python train.py --n_layer=12 --d_model=896 --n_head=14 --n_kv_head=14 --head_dim=64 --d_mlp=3584 --vocab_size=21446 --activation="tanh_gelu" --norm="layernorm" --norm_place="pre" --norm_eps=1e-05 --positions="learned" --qk_norm=false --attn_scale=0.125 --bias="all" --tie_embeddings=true --parallel_block=false --extras=["capped logits"] --init="normal" --init_std_qkv=0.0209 --init_std_o=0.00427 --init_std_up=0.0209 --init_std_down=0.00427 --optimizer="soap_variant" --lr=0.00321 --lr_mult_o=1.48 --beta1=0.95 --beta2=0.99 --lr_head=0.00729 --grad_clip=1.0 --warmup_steps=200 --schedule="wsd" --decay_fraction=0.695 --decay_shape="linear" --final_lr_fraction=0.02 --batch_tokens=262144 --seq_len=1024 --doc_mask=true --train_tokens=1079000000 --steps=4117 --dataset="wikipedia_en"
Each number is 50 + 10 x the weight over the matrix's rms, rounded and kept within 0 to 99. Layers, rows and columns count from 0.

# layer 3 MLP down (transposed), 3584x896, rms 0.0566, rows 418-524, columns 704-735
61 50 39 50 60 23 53 44 53 54 65 52 50 24 22 56 59 74 51 50 70 30 39 47 69 64 46 33 65 54 34 44
60 46 60 49 54 49 43 46 35 46 38 40 42 44 38 54 37 50 63 51 65 55 38 49 47 51 49 48 48 38 49 59
45 52 46 57 51 56 68 46 49 47 55 32 48 42 44 48 43 66 52 46 65 51 41 41 71 48 39 53 58 62 53 38
53 83 67 48 52 42 54 52 51 43 65 49 51 50 48 51 37 48 48 41 47 62 39 49 42 51 51 55 46 62 45 37
60 68 60 42 38 46 65 55 58 49 39 63 56 39 63 41 69 70 46 60 55 53 44 45 43 57 70 39 37 34 46 46
51 45 40 46 51 49 42 53 62 35 49 47 54 68 40 27 39 49 32 41 46 39 70 66 57 35 44 42 47 67 38 38
51 49 39 37 59 46 48 56 49 39 31 57 50 38 41 37 36 51 40 52 45 51 37 41 18 66 65 58 69 53 39 60
54 51 42 66 59 23 45 45 49 49 60 47 48 69 44 32 48 46 64 53 47 32 57 63 46 58 43 56 53 40 48 45
45 55 36 48 45 46 52 49 62 60 43 45 51 50 40 64 59 42 46 35 39 67 37 37 66 43 28 63 57 49 45 39
48 50 44 59 40 44 68 58 59 63 28 43 41 68 30 59 37 57 43 42 57 57 57 34 57 55 57 75 68 44 43 43
54 57 56 59 42 50 28 59 47 49 59 70 54 44 58 52 46 60 38 59 63 58 31 62 44 53 59 55 56 40 39 54
45 62 54 47 71 36 42 42 37 54 49 46 55 42 58 46 48 50 55 29 49 55 50 30 46 51 79 66 59 62 40 65
55 40 56 73 46 39 38 55 45 60 49 42 58 62 54 47 50 57 45 46 54 52 62 53 56 47 56 67 43 34 49 53
50 39 54 27 50 53 42 70 49 48 55 47 58 57 47 50 50 39 56 56 67 24 65 52 49 47 73 58 57 52 44 75
49 52 46 66 50 48 62 45 37 46 48 40 23 47 51 47 56 56 39 75 60 30 55 40 41 40 58 44 41 53 47 49
46 54 48 44 45 58 44 58 44 37 50 58 41 58 48 50 53 39 38 50 47 25 54 50 55 49 28 51 49 40 42 77
32 51 54 43 58 50 44 59 60 46 55 59 26 56 46 42 51 39 38 55 61 40 49 60 42 63 27 34 44 49 45 55
55 50 58 61 57 53 52 52 38 52 52 59 59 54 46 47 48 40 71 36 42 54 59 33 35 49 60 57 44 32 51 44
59 38 57 52 49 71 47 71 77 43 46 42 64 54 33 58 47 45 51 31 57 52 47 43 35 48 41 56 49 52 43 48
57 41 43 57 52 38 48 57 65 62 50 52 63 28 33 41 58 52 41 52 59 50 54 46 71 44 56 45 42 54 64 35
70 45 31 49 35 69 27 50 53 50 51 58 33 58 32 38 54 41 50 41 67 54 54 44 54 32 59 62 59 54 62 37
51 39 50 39 73 56 54 53 52 49 51 54 54 59 53 44 43 51 55 68 58 43 64 65 59 38 66 42 57 45 60 54
45 51 59 55 51 41 38 58 50 52 54 37 54 42 35 34 51 59 43 53 53 39 52 64 53 65 48 31 67 14 53 76
67 52 55 58 44 66 42 67 45 61 42 32 42 48 56 66 62 68 45 63 59 45 50 55 48 49 35 39 53 43 35 57
49 44 33 59 54 58 50 57 54 72 40 70 70 48 41 47 55 46 40 49 40 40 52 64 73 37 31 57 51 32 55 27
51 44 63 44 43 47 38 44 52 58 46 47 53 45 58 51 41 33 40 51 73 41 55 44 41 17 58 54 49 53 36 46
59 54 53 59 45 68 42 43 58 73 44 47 30 52 37 67 59 44 51 52 42 43 54 50 52 45 63 62 60 42 51 22
56 62 51 42 51 61 52 52 41 53 48 57 52 39 43 58 47 59 69 48 58 41 51 70 57 58 73 59 46 62 46 28
50 68 55 40 67 65 63 57 51 48 56 40 41 44 59 48 37 68 54 39 60 55 53 43 46 28 55 45 42 41 29 37
50 34 50 64 42 54 47 44 47 53 51 45 61 45 51 32 39 74 41 54 55 62 63 56 35 48 50 43 60 41 64 47
55 42 47 66 32 42 59 67 54 39 49 60 52 44 53 45 40 57 44 31 56 47 38 55 54 54 45 41 51 67 47 70
39 50 72 64 50 54 49 45 56 55 56 47 50 48 49 43 45 46 45 37 49 52 66 48 52 58 50 56 57 61 39 55
49 34 59 48 32 56 49 56 74 47 54 57 61 51 55 59 53 63 43 51 46 59 46 59 47 38 58 57 43 46 59 50
44 47 39 66 58 46 47 46 45 57 43 53 41 51 35 37 72 75 42 47 66 71 40 45 60 55 44 47 30 60 43 40
43 58 49 28 40 61 50 41 54 48 61 47 54 58 56 78 61 45 42 45 48 51 36 59 68 47 46 36 41 53 49 50
58 41 54 37 27 51 49 39 53 41 36 58 56 44 62 38 69 56 53 39 60 67 43 48 41 32 41 56 36 78 40 56
44 47 54 38 46 47 50 64 46 53 48 69 38 44 41 64 56 55 48 57 48 66 33 55 47 47 51 40 50 55 50 54
59 58 44 46 56 54 44 66 41 45 50 49 57 52 40 34 35 61 52 35 42 54 52 47 53 37 51 45 56 69 45 60
41 60 38 65 49 43 61 37 23 50 50 38 42 71 78 64 50 57 53 57 50 46 47 28 55 49 48 36 51 45 54 48
54 48 50 52 42 44 37 39 61 66 62 58 33 41 59 57 61 54 56 46 43 42 45 56 42 69 49 60 46 40 38 55
51 42 50 46 61 55 48 63 62 68 50 50 34 52 54 55 57 41 47 69 46 47 41 46 54 57 56 57 36 37 53 38
51 44 44 49 46 47 31 55 44 26 41 37 40 40 62 40 33 55 76 55 43 40 63 65 40 64 58 55 48 55 60 66
65 50 45 54 48 47 50 41 51 55 51 42 52 46 41 35 39 50 34 33 53 54 57 45 43 54 48 53 54 55 39 34
38 46 52 59 35 48 72 34 60 28 39 57 62 57 58 49 33 35 54 52 43 40 41 42 57 51 79 49 38 34 53 51
46 29 50 36 50 50 48 54 47 51 44 58 43 53 33 32 36 59 60 59 45 63 51 61 50 67 69 52 59 36 57 33
52 68 57 43 55 51 54 43 62 40 45 56 56 51 51 71 41 49 34 52 33 48 65 38 50 52 65 49 36 43 51 62
55 59 58 45 35 61 46 51 34 55 40 51 57 45 65 46 42 36 55 62 44 38 49 62 44 49 54 39 65 46 55 47
41 56 52 51 52 63 50 43 45 69 48 45 53 52 41 59 66 39 42 54 44 59 64 47 27 54 52 47 44 51 51 47
47 32 54 46 52 57 56 53 48 56 45 42 56 53 47 39 62 50 51 63 45 46 52 34 57 54 41 36 48 75 60 69
49 66 36 55 62 44 48 48 63 54 34 45 55 51 59 24 25 54 59 71 59 37 44 40 55 54 44 51 49 74 34 58
54 55 55 47 44 44 33 49 51 40 53 53 50 36 54 48 37 37 61 45 57 45 54 55 48 50 51 54 42 34 65 52
53 45 38 38 49 48 33 67 48 40 71 59 57 58 49 67 47 55 35 50 63 65 52 48 51 63 54 56 47 41 48 45
43 62 43 60 53 42 29 55 33 46 36 61 65 61 36 50 54 35 53 51 50 42 55 58 46 38 43 40 54 41 68 51
62 54 55 35 49 61 48 56 67 64 49 40 54 45 42 72 64 42 54 39 42 62 51 56 57 75 39 41 53 72 63 45
52 42 49 72 42 53 65 57 48 46 39 54 47 37 78 35 40 56 48 41 41 49 38 53 44 60 44 43 46 44 53 38
48 72 49 47 60 39 72 64 52 49 37 42 22 58 64 52 68 55 51 63 39 39 43 46 47 50 68 51 45 42 30 49
59 48 63 47 44 38 48 50 52 37 62 47 50 51 58 50 26 40 36 39 47 59 41 36 46 41 57 44 53 61 53 53
54 56 44 52 40 38 68 61 64 70 56 46 66 61 64 60 59 39 58 46 51 42 41 48 52 50 46 49 40 53 59 65
64 65 82 38 44 54 55 45 50 64 60 63 39 53 32 60 37 54 55 54 60 60 40 52 34 46 39 60 30 40 56 41
48 53 50 54 50 46 50 43 34 66 51 43 47 36 64 51 48 41 47 41 40 42 69 54 71 54 49 42 50 56 53 54
45 56 50 53 42 60 53 55 29 54 52 39 60 45 49 50 44 73 33 64 54 66 31 62 56 43 51 59 35 54 26 59
66 69 72 84 42 40 53 55 46 21 71 45 57 65 50 35 37 38 49 59 58 54 53 63 45 57 41 38 53 26 50 39
57 51 37 65 57 52 52 52 46 55 66 49 17 51 59 44 49 52 46 49 43 46 53 45 58 55 43 62 37 54 24 56
56 51 49 50 42 68 44 54 55 58 23 57 57 64 27 50 46 41 51 54 52 33 60 46 57 41 56 67 47 52 56 56
57 50 38 61 33 25 74 43 50 39 55 47 36 34 37 47 55 61 39 38 45 56 50 51 46 35 76 39 27 54 34 54
55 50 49 61 56 54 61 64 57 56 47 45 59 59 43 56 67 39 41 39 42 39 52 45 50 56 47 27 68 67 44 52
39 60 46 41 54 58 44 29 47 61 44 40 56 52 44 54 49 62 45 35 59 44 62 69 57 36 50 42 79 61 62 44
51 58 42 52 64 29 57 47 53 45 42 44 46 53 37 48 50 55 33 50 57 52 71 61 65 49 33 52 50 66 48 43
44 65 60 45 50 45 62 61 37 64 58 64 52 36 61 44 56 51 42 53 58 45 54 58 40 48 48 37 38 51 49 62
58 57 53 68 51 47 53 50 39 57 66 59 65 63 62 70 38 63 55 41 47 55 49 51 49 35 47 45 50 35 56 63
55 39 43 35 45 50 41 58 51 55 37 49 35 50 59 27 61 47 54 42 49 48 55 65 52 64 32 74 43 64 37 55
55 39 37 45 60 50 62 37 31 49 33 57 45 50 36 51 53 49 56 67 28 44 71 63 65 51 56 46 60 60 56 27
42 54 61 49 61 60 50 27 47 36 49 42 48 37 40 60 50 55 63 54 55 49 47 43 40 51 56 49 63 58 58 36
35 60 36 55 40 44 51 75 56 40 45 48 35 51 64 55 47 47 47 39 48 47 51 56 28 44 44 49 64 50 62 62
52 57 49 44 30 50 51 68 58 54 54 63 39 60 52 40 65 38 65 48 44 50 36 67 46 51 60 42 51 66 53 62
31 43 54 38 59 52 50 51 46 45 59 43 34 47 54 56 52 58 63 39 35 63 50 59 65 42 73 30 54 42 39 42
59 49 57 43 53 43 48 30 64 44 58 54 43 42 58 35 57 51 65 37 45 54 44 45 49 38 51 55 40 44 45 39
50 37 56 63 37 48 46 54 47 40 43 33 72 43 53 49 47 45 41 32 28 43 57 32 69 63 60 66 46 48 47 61
48 51 59 55 46 59 39 46 59 49 69 39 56 48 50 56 54 55 52 39 44 53 48 68 60 41 55 39 55 44 58 53
51 44 48 43 51 73 48 56 39 53 24 53 47 50 52 60 63 50 35 50 52 51 48 31 49 48 46 54 45 45 42 69
45 41 54 41 47 57 52 42 61 63 43 35 54 52 57 55 58 42 37 55 54 61 41 64 46 34 54 44 55 56 37 48
63 60 62 41 28 44 57 61 67 33 61 35 47 54 59 58 52 46 46 19 53 32 53 46 34 64 49 62 48 51 55 54
38 42 33 46 43 48 57 54 54 44 51 58 57 49 51 49 63 50 53 57 46 56 44 42 58 43 46 44 78 44 49 43
52 53 51 46 57 56 51 56 51 54 67 65 41 56 43 43 50 48 47 48 45 36 50 52 41 38 40 45 49 66 67 47
51 53 54 56 53 67 49 64 51 59 70 65 43 51 46 52 54 55 56 34 46 53 51 46 36 46 48 54 34 39 51 31
46 45 47 60 51 69 46 46 42 54 57 43 31 55 45 45 55 42 61 34 64 41 40 42 54 42 42 42 56 40 42 51
39 53 44 42 62 46 50 49 55 55 51 44 71 63 29 42 48 50 61 50 54 36 58 52 30 46 61 51 68 48 66 44
49 46 46 57 57 51 52 44 24 42 62 69 54 48 55 58 55 30 43 55 57 37 49 34 56 46 54 42 68 53 48 59
55 43 69 58 43 41 58 32 39 43 54 44 58 48 45 65 59 49 53 50 47 50 56 48 54 53 59 54 54 35 47 32
52 42 42 69 77 51 52 20 28 46 45 48 47 28 43 52 68 43 57 42 48 36 47 69 53 60 46 52 52 56 51 39
53 40 49 53 52 42 51 45 39 44 37 48 44 45 52 40 49 50 49 55 67 42 69 57 54 43 57 44 61 48 39 32
44 55 47 64 64 50 57 53 55 43 48 72 62 36 53 53 33 52 42 54 43 32 41 49 42 57 37 53 39 48 60 54
30 47 60 83 48 61 67 59 47 16 57 21 37 29 64 54 30 49 48 55 56 52 65 53 55 48 43 47 62 49 40 40
45 54 55 52 43 51 43 31 65 43 55 53 50 58 55 49 41 46 56 46 58 50 43 42 50 56 44 53 53 61 43 41
60 56 67 48 63 52 50 56 74 29 55 49 70 41 77 47 53 62 47 33 52 22 38 40 55 38 32 40 63 51 38 44
43 45 39 29 50 50 47 62 42 64 62 33 50 58 72 70 50 30 43 65 64 55 40 46 47 39 33 37 67 71 51 57
31 52 54 30 53 50 40 56 51 54 51 56 43 38 46 40 51 39 56 56 49 43 37 49 55 61 42 37 62 46 43 49
50 44 48 60 76 41 32 51 52 44 46 49 62 53 56 53 58 46 52 53 61 64 49 44 52 53 55 58 56 39 48 43
38 63 48 45 52 58 62 52 36 58 49 56 50 43 52 67 77 66 64 45 47 46 48 47 45 57 57 53 37 55 33 65
57 35 40 29 61 64 48 54 27 49 40 40 40 44 39 51 53 35 76 53 57 55 51 51 54 51 44 51 53 39 39 48
50 69 56 36 43 61 41 51 36 44 47 43 51 48 57 46 50 50 49 48 70 61 58 55 33 54 65 59 51 69 55 46
45 51 49 47 58 63 50 41 53 51 59 41 57 46 45 60 62 36 55 49 47 58 47 56 37 54 69 50 44 52 51 49
53 34 48 64 32 40 38 51 41 37 78 61 56 50 61 47 46 46 57 50 43 47 52 55 43 32 36 49 55 58 46 54
57 59 62 72 51 61 36 52 53 72 72 55 47 49 54 50 61 51 51 26 37 42 39 55 56 52 49 51 44 44 44 41
51 44 60 50 53 59 57 49 39 40 34 55 50 56 55 39 36 43 52 42 70 51 31 39 53 42 33 47 56 60 36 45
29 53 39 58 47 50 36 40 58 72 54 34 69 42 43 37 57 49 56 45 44 45 46 46 55 44 36 45 53 41 54 48
62 51 31 42 49 42 39 63 32 46 66 56 54 52 36 41 50 44 68 55 38 58 32 63 59 37 56 58 35 59 44 63
# layer 3 MLP up, 3584x896, rms 0.0576, rows 419-525, columns 704-735
61 44 50 66 60 47 45 49 43 55 31 54 48 42 49 41 45 47 57 29 48 50 50 59 41 62 50 43 52 62 52 63
57 29 48 57 53 59 51 47 46 49 56 44 56 45 36 40 49 28 48 55 34 36 51 46 42 51 61 41 50 56 39 45
55 67 44 49 61 45 51 56 51 45 52 54 48 39 52 34 45 50 50 44 54 61 43 63 54 51 54 62 58 52 75 59
55 53 68 55 62 73 34 53 58 57 52 41 60 54 56 58 41 64 54 42 50 58 54 51 56 47 58 13 42 50 46 46
44 53 55 49 48 37 55 47 28 54 48 49 51 37 50 62 59 55 44 38 42 59 56 54 67 61 57 64 56 60 57 38
54 42 50 58 56 47 43 37 39 67 44 53 49 43 56 34 43 48 53 50 54 38 56 50 40 45 43 46 53 68 58 49
63 64 43 59 70 27 75 50 46 53 49 61 58 44 43 55 54 57 36 56 50 48 51 63 52 41 47 33 64 61 46 34
61 55 42 46 36 56 35 35 38 45 63 44 37 59 53 40 51 43 39 41 64 44 58 53 50 42 61 48 48 65 50 61
53 50 29 43 48 57 48 65 59 49 68 61 43 29 40 37 55 55 37 42 47 70 58 19 52 33 59 47 35 24 70 55
66 49 59 86 43 55 50 55 41 53 37 55 55 50 44 67 52 48 46 56 56 39 62 39 74 40 37 56 38 67 56 58
64 69 61 45 59 47 53 39 57 58 40 49 49 69 56 49 63 61 44 44 62 41 41 50 28 34 50 53 50 43 60 33
55 25 50 53 64 37 50 61 37 49 64 61 51 66 49 51 45 42 46 44 38 56 69 41 58 71 66 45 58 43 49 42
48 65 24 49 49 54 49 30 42 22 40 57 53 55 58 46 58 48 49 42 36 61 69 62 42 41 37 62 44 42 37 57
53 55 48 51 48 57 57 36 37 49 46 63 44 54 54 61 41 53 49 42 40 61 53 46 42 45 59 42 49 38 56 39
68 55 62 47 50 43 58 58 55 43 59 50 47 40 39 59 60 59 41 43 59 44 50 31 50 48 53 74 53 43 61 44
54 48 48 75 48 42 44 49 37 40 39 28 59 52 43 60 46 51 37 24 38 46 28 39 31 54 47 46 50 53 44 44
54 61 62 61 44 58 39 49 42 61 40 58 46 45 46 37 55 44 50 58 41 54 72 51 41 52 38 48 39 59 38 46
50 60 46 40 60 62 46 66 68 46 40 55 41 48 67 60 58 58 35 51 49 45 43 58 36 56 47 51 57 62 54 56
39 49 48 38 40 44 57 49 42 47 48 48 49 44 49 47 56 56 39 40 50 61 41 26 55 49 38 46 61 50 50 50
41 35 48 53 59 49 47 46 39 40 46 61 57 50 62 60 52 46 58 63 25 57 38 49 46 47 47 64 52 50 70 37
30 48 64 57 49 41 48 30 39 40 46 49 54 54 44 46 46 51 32 45 45 57 54 47 46 56 37 54 43 42 61 44
45 55 44 39 55 43 51 41 60 50 53 40 48 43 52 44 49 59 58 69 36 58 27 63 40 37 24 54 46 50 49 54
50 45 42 61 52 66 54 45 32 49 44 38 72 48 39 66 54 55 45 39 60 50 39 33 54 47 36 47 65 48 59 52
58 52 50 52 59 47 41 64 47 42 43 39 57 55 54 36 51 47 65 47 41 39 50 52 64 40 45 67 50 46 48 37
46 45 44 47 54 45 64 36 47 67 51 47 60 20 42 48 61 46 47 57 53 67 33 43 50 63 42 71 49 44 36 67
48 39 34 43 61 61 48 62 52 48 43 41 45 30 53 44 46 52 46 48 50 61 42 51 58 40 42 48 49 50 40 61
27 42 60 56 29 43 45 56 48 48 60 46 64 45 44 39 34 64 61 64 62 54 46 60 42 46 56 68 62 32 60 55
36 73 55 62 55 44 51 42 42 51 46 56 38 49 41 35 30 44 45 47 57 49 49 39 46 40 56 50 46 65 61 32
55 33 30 50 46 54 57 60 44 69 35 63 51 40 54 38 41 39 53 53 45 37 28 47 50 51 55 50 46 57 35 56
52 52 52 62 59 51 47 48 27 47 47 73 40 37 57 63 61 49 51 56 55 35 34 44 39 68 47 61 52 51 40 58
33 56 56 58 45 52 38 46 30 62 57 58 58 50 42 44 42 53 61 51 58 67 63 55 64 41 41 48 59 43 36 60
47 47 45 43 53 52 42 60 22 48 40 44 41 52 40 53 52 32 36 34 58 38 55 67 50 55 47 46 46 64 38 40
53 45 49 63 36 43 41 51 51 42 39 53 44 40 47 46 52 62 51 40 46 71 32 51 53 56 47 47 44 46 46 48
46 53 66 38 52 61 43 51 50 35 52 63 49 67 64 64 64 23 46 56 36 38 58 26 44 52 45 55 36 56 23 32
41 60 73 34 64 71 44 51 50 49 28 56 45 59 43 45 52 48 45 52 45 51 25 30 54 41 68 61 38 61 46 65
49 56 55 55 48 44 50 39 54 57 48 54 61 60 50 47 49 52 47 56 56 59 51 47 48 41 57 56 35 63 37 51
49 55 62 46 53 52 47 55 56 51 34 56 48 59 45 66 44 34 59 58 46 38 45 51 69 50 58 50 62 50 41 68
45 45 48 45 66 47 37 50 34 47 43 57 47 55 62 38 44 55 53 60 62 51 64 49 56 54 58 52 51 42 48 56
59 51 39 41 43 52 53 42 46 52 32 46 45 72 59 53 49 44 62 36 29 60 51 55 51 63 52 52 53 47 64 56
42 49 43 56 56 64 57 54 46 52 44 43 45 44 57 53 40 56 50 46 40 63 52 47 30 42 49 53 56 41 36 39
52 42 50 70 50 48 38 52 69 42 55 47 63 37 53 43 55 46 40 46 53 63 51 47 54 42 50 71 62 49 51 36
44 54 45 53 56 54 50 63 42 45 55 65 51 34 47 46 43 50 48 52 49 45 50 55 56 43 29 42 43 45 50 54
52 69 56 52 39 45 35 59 60 45 48 55 43 53 53 52 40 35 39 58 51 49 88 54 22 66 33 62 73 26 54 43
56 52 75 57 47 61 45 54 41 59 49 42 50 28 49 41 45 61 38 62 45 60 47 59 57 50 51 45 56 48 52 50
65 41 49 46 41 50 48 41 50 43 51 52 51 50 47 38 52 48 40 54 53 58 50 54 51 41 35 74 48 72 66 56
39 48 40 60 46 37 49 73 59 56 60 38 59 61 45 52 45 54 52 52 57 64 42 46 45 37 49 58 58 39 26 51
66 54 46 52 37 46 54 85 43 41 44 58 58 50 34 59 38 66 54 49 33 47 70 43 48 57 56 45 46 23 60 52
53 49 50 34 37 66 48 56 56 49 53 59 43 55 40 42 47 44 42 50 49 58 50 61 47 57 62 49 52 78 53 43
59 48 38 50 41 30 49 43 49 35 57 48 43 57 39 44 41 46 44 41 47 46 52 55 58 43 45 51 52 54 44 49
55 57 56 49 48 64 44 48 52 45 47 46 37 48 52 53 52 71 51 63 51 61 49 51 42 50 46 49 59 45 43 49
44 53 57 58 47 49 44 56 64 49 56 44 48 57 49 53 47 49 57 55 41 41 49 50 55 51 42 57 51 41 59 45
58 57 54 57 45 45 62 25 68 43 41 51 50 66 61 57 42 59 45 53 48 64 58 34 65 59 50 43 68 41 42 52
44 54 56 35 34 53 40 50 48 49 56 39 63 71 42 39 55 38 30 54 37 57 32 50 69 66 63 40 51 35 64 53
67 57 23 56 49 58 70 58 60 49 60 54 63 55 37 70 43 44 42 56 42 41 55 60 57 46 28 52 50 43 54 42
52 42 71 39 47 57 39 57 45 32 50 53 57 53 49 42 53 47 46 49 58 41 44 54 48 55 49 48 56 68 43 32
47 36 40 56 46 46 39 38 41 36 47 39 39 66 42 59 53 54 47 62 32 55 45 47 51 60 56 48 64 58 50 59
58 45 54 56 61 28 46 57 48 59 44 35 46 58 48 46 57 56 39 58 65 39 61 36 37 49 54 39 43 52 54 32
51 54 55 46 45 50 56 37 50 52 69 58 49 35 45 61 53 51 59 43 64 51 44 55 48 50 43 47 56 45 40 41
57 49 48 42 34 53 47 61 52 41 65 45 46 37 54 37 51 58 56 43 52 54 44 66 61 47 53 68 61 53 59 51
58 32 46 46 47 29 43 42 35 26 80 46 48 55 52 65 47 58 34 48 36 50 49 39 37 61 41 52 56 57 42 52
60 43 43 51 62 32 38 59 40 42 38 58 55 44 41 39 42 40 59 59 48 67 54 65 36 51 43 65 46 56 49 35
48 48 53 67 44 56 36 47 59 40 57 58 42 70 44 42 47 38 59 39 47 42 69 54 55 43 52 48 49 43 50 49
44 23 47 42 57 53 54 31 56 51 70 52 56 53 49 47 45 51 54 54 42 52 48 62 60 42 33 59 41 38 38 54
63 52 51 63 56 51 52 34 55 39 61 56 47 36 51 43 57 47 54 34 44 47 40 29 48 30 37 37 47 51 60 61
36 52 58 54 64 56 59 36 43 55 53 57 61 60 53 46 55 47 45 55 55 49 55 56 69 29 32 40 27 53 49 49
57 40 53 48 58 27 59 35 38 64 72 53 52 46 59 44 38 49 42 57 48 38 40 47 51 59 42 53 22 25 76 60
44 51 50 57 41 71 66 39 53 65 78 37 53 57 50 32 43 57 30 61 31 44 51 62 29 32 73 69 55 60 57 65
35 47 57 62 57 46 60 60 36 53 60 44 52 48 47 54 54 41 58 42 38 56 50 45 58 39 62 63 32 52 57 37
50 36 50 55 60 35 52 39 37 66 44 58 47 49 62 56 54 52 61 54 46 56 31 41 39 63 34 55 50 63 49 47
45 41 61 24 35 40 54 51 34 65 39 50 64 42 39 45 51 52 35 40 52 46 48 44 48 64 41 60 27 41 42 32
68 40 36 52 59 37 46 49 27 37 69 49 51 54 49 43 50 43 62 64 50 56 44 45 40 54 61 36 42 54 65 42
64 24 63 46 40 68 34 45 71 31 41 37 80 47 48 54 65 55 63 34 56 63 49 54 53 61 49 69 70 46 47 45
44 52 35 42 49 25 58 40 50 48 55 40 54 51 48 47 35 48 43 46 44 57 47 57 60 42 42 59 57 46 45 57
37 41 66 51 45 64 24 64 33 54 50 61 42 43 48 66 54 46 44 51 44 60 55 59 52 52 57 32 55 45 45 70
48 47 51 38 49 70 45 57 45 42 47 41 65 70 51 39 43 62 46 45 71 52 58 59 65 36 60 32 51 43 47 39
61 55 54 67 46 60 36 35 61 53 56 39 50 56 57 50 59 42 48 54 43 44 33 45 56 50 54 38 58 45 47 49
64 42 44 50 69 44 51 48 55 47 65 44 57 57 55 44 61 52 43 51 47 57 51 56 47 49 60 51 45 58 54 60
40 38 47 47 77 73 29 58 41 61 49 37 48 52 50 58 32 41 51 34 48 56 54 51 47 40 42 45 44 39 54 92
38 43 46 54 48 31 30 32 43 38 51 44 48 45 49 63 39 44 52 32 55 71 38 60 39 50 54 48 66 68 19 29
58 46 55 45 46 46 47 60 49 59 50 45 48 45 38 47 38 47 42 61 43 49 45 49 65 57 44 36 60 50 33 56
68 78 56 38 53 49 40 61 46 57 36 60 54 52 61 61 41 51 39 45 53 55 54 67 45 40 32 58 36 52 51 58
51 44 43 58 62 63 42 45 50 39 48 53 69 47 44 39 78 53 66 56 52 50 43 55 36 45 46 44 41 52 61 47
36 59 52 60 46 61 47 58 55 34 48 44 50 67 50 54 40 49 54 53 50 54 55 43 48 64 59 49 45 46 60 49
60 59 42 45 52 49 48 61 41 60 58 61 67 38 46 44 32 43 63 39 47 43 49 66 59 43 63 50 38 37 53 76
52 53 44 59 59 69 64 43 57 46 55 51 47 55 36 43 36 33 48 37 49 52 53 35 64 47 57 67 52 59 45 62
51 53 55 61 59 39 48 39 40 54 36 71 48 33 44 30 47 63 40 49 49 44 50 66 42 49 27 45 39 49 35 64
53 53 57 41 29 64 50 54 62 51 47 50 47 59 59 56 47 50 45 54 48 46 68 56 45 47 55 49 44 51 33 71
55 43 63 51 53 41 61 33 57 52 52 53 44 67 49 53 50 54 60 52 55 54 46 50 48 46 48 60 55 26 48 58
59 54 57 56 51 68 43 36 50 40 44 43 68 51 32 52 53 43 50 53 42 47 53 65 60 64 57 60 48 66 53 51
34 48 51 42 41 49 36 43 35 54 48 46 47 54 55 43 41 33 42 51 56 38 59 58 47 60 47 45 45 51 47 54
52 59 55 63 44 38 63 53 49 50 56 68 45 74 48 51 47 52 62 46 49 48 24 41 47 47 44 64 61 35 51 46
38 40 51 53 66 25 33 68 69 27 53 44 61 34 48 55 29 42 46 56 34 69 49 69 60 34 39 37 55 43 52 47
45 58 61 33 54 62 46 55 59 40 51 69 55 48 50 45 58 41 69 44 55 64 52 48 49 48 44 54 43 51 33 43
50 61 61 49 58 44 28 54 54 48 48 38 52 51 29 47 35 63 38 52 58 62 42 65 49 42 48 40 49 51 70 44
48 37 70 74 58 45 17 43 47 50 43 56 55 40 48 32 62 46 48 62 53 35 37 60 49 64 56 65 57 61 58 42
52 48 71 52 58 55 46 53 57 41 45 55 51 62 39 51 53 53 55 38 46 48 43 46 47 36 44 42 51 50 43 49
41 44 38 67 54 51 39 46 46 53 59 60 58 50 49 40 45 55 44 53 34 64 59 64 57 56 39 50 53 55 39 44
42 66 63 55 59 55 49 47 52 54 55 49 51 47 45 50 48 41 59 53 43 52 36 56 46 45 35 46 43 59 44 61
54 35 63 65 39 40 52 39 45 45 48 37 36 64 66 52 56 43 43 40 35 50 58 50 52 35 47 57 57 34 69 51
61 38 38 61 51 52 16 63 53 41 55 46 60 55 61 43 63 47 52 53 55 36 54 46 61 53 38 41 46 71 65 64
53 36 68 72 62 35 50 42 43 49 62 54 38 60 55 49 60 43 62 46 63 65 45 48 47 42 74 57 60 57 70 49
48 39 43 59 49 46 43 47 53 58 43 56 69 67 58 28 50 50 45 50 50 70 52 53 43 79 46 65 36 52 40 38
43 46 54 46 68 41 45 46 29 39 41 59 48 60 42 38 50 54 38 45 54 52 50 50 50 54 60 41 33 57 60 54
50 40 38 31 59 50 54 54 49 45 63 50 49 55 44 58 52 60 45 41 27 28 46 66 47 41 48 51 65 66 57 57
41 39 34 56 48 66 37 43 44 66 62 67 42 56 42 51 52 39 50 38 53 54 67 42 60 43 47 50 40 52 39 55
69 68 41 62 43 52 56 34 51 56 36 42 50 50 56 62 48 53 44 45 47 52 44 41 56 46 47 29 34 47 55 50
49 31 41 30 46 60 48 46 61 66 64 62 54 56 46 64 46 57 36 50 48 52 39 55 59 51 60 46 60 50 56 41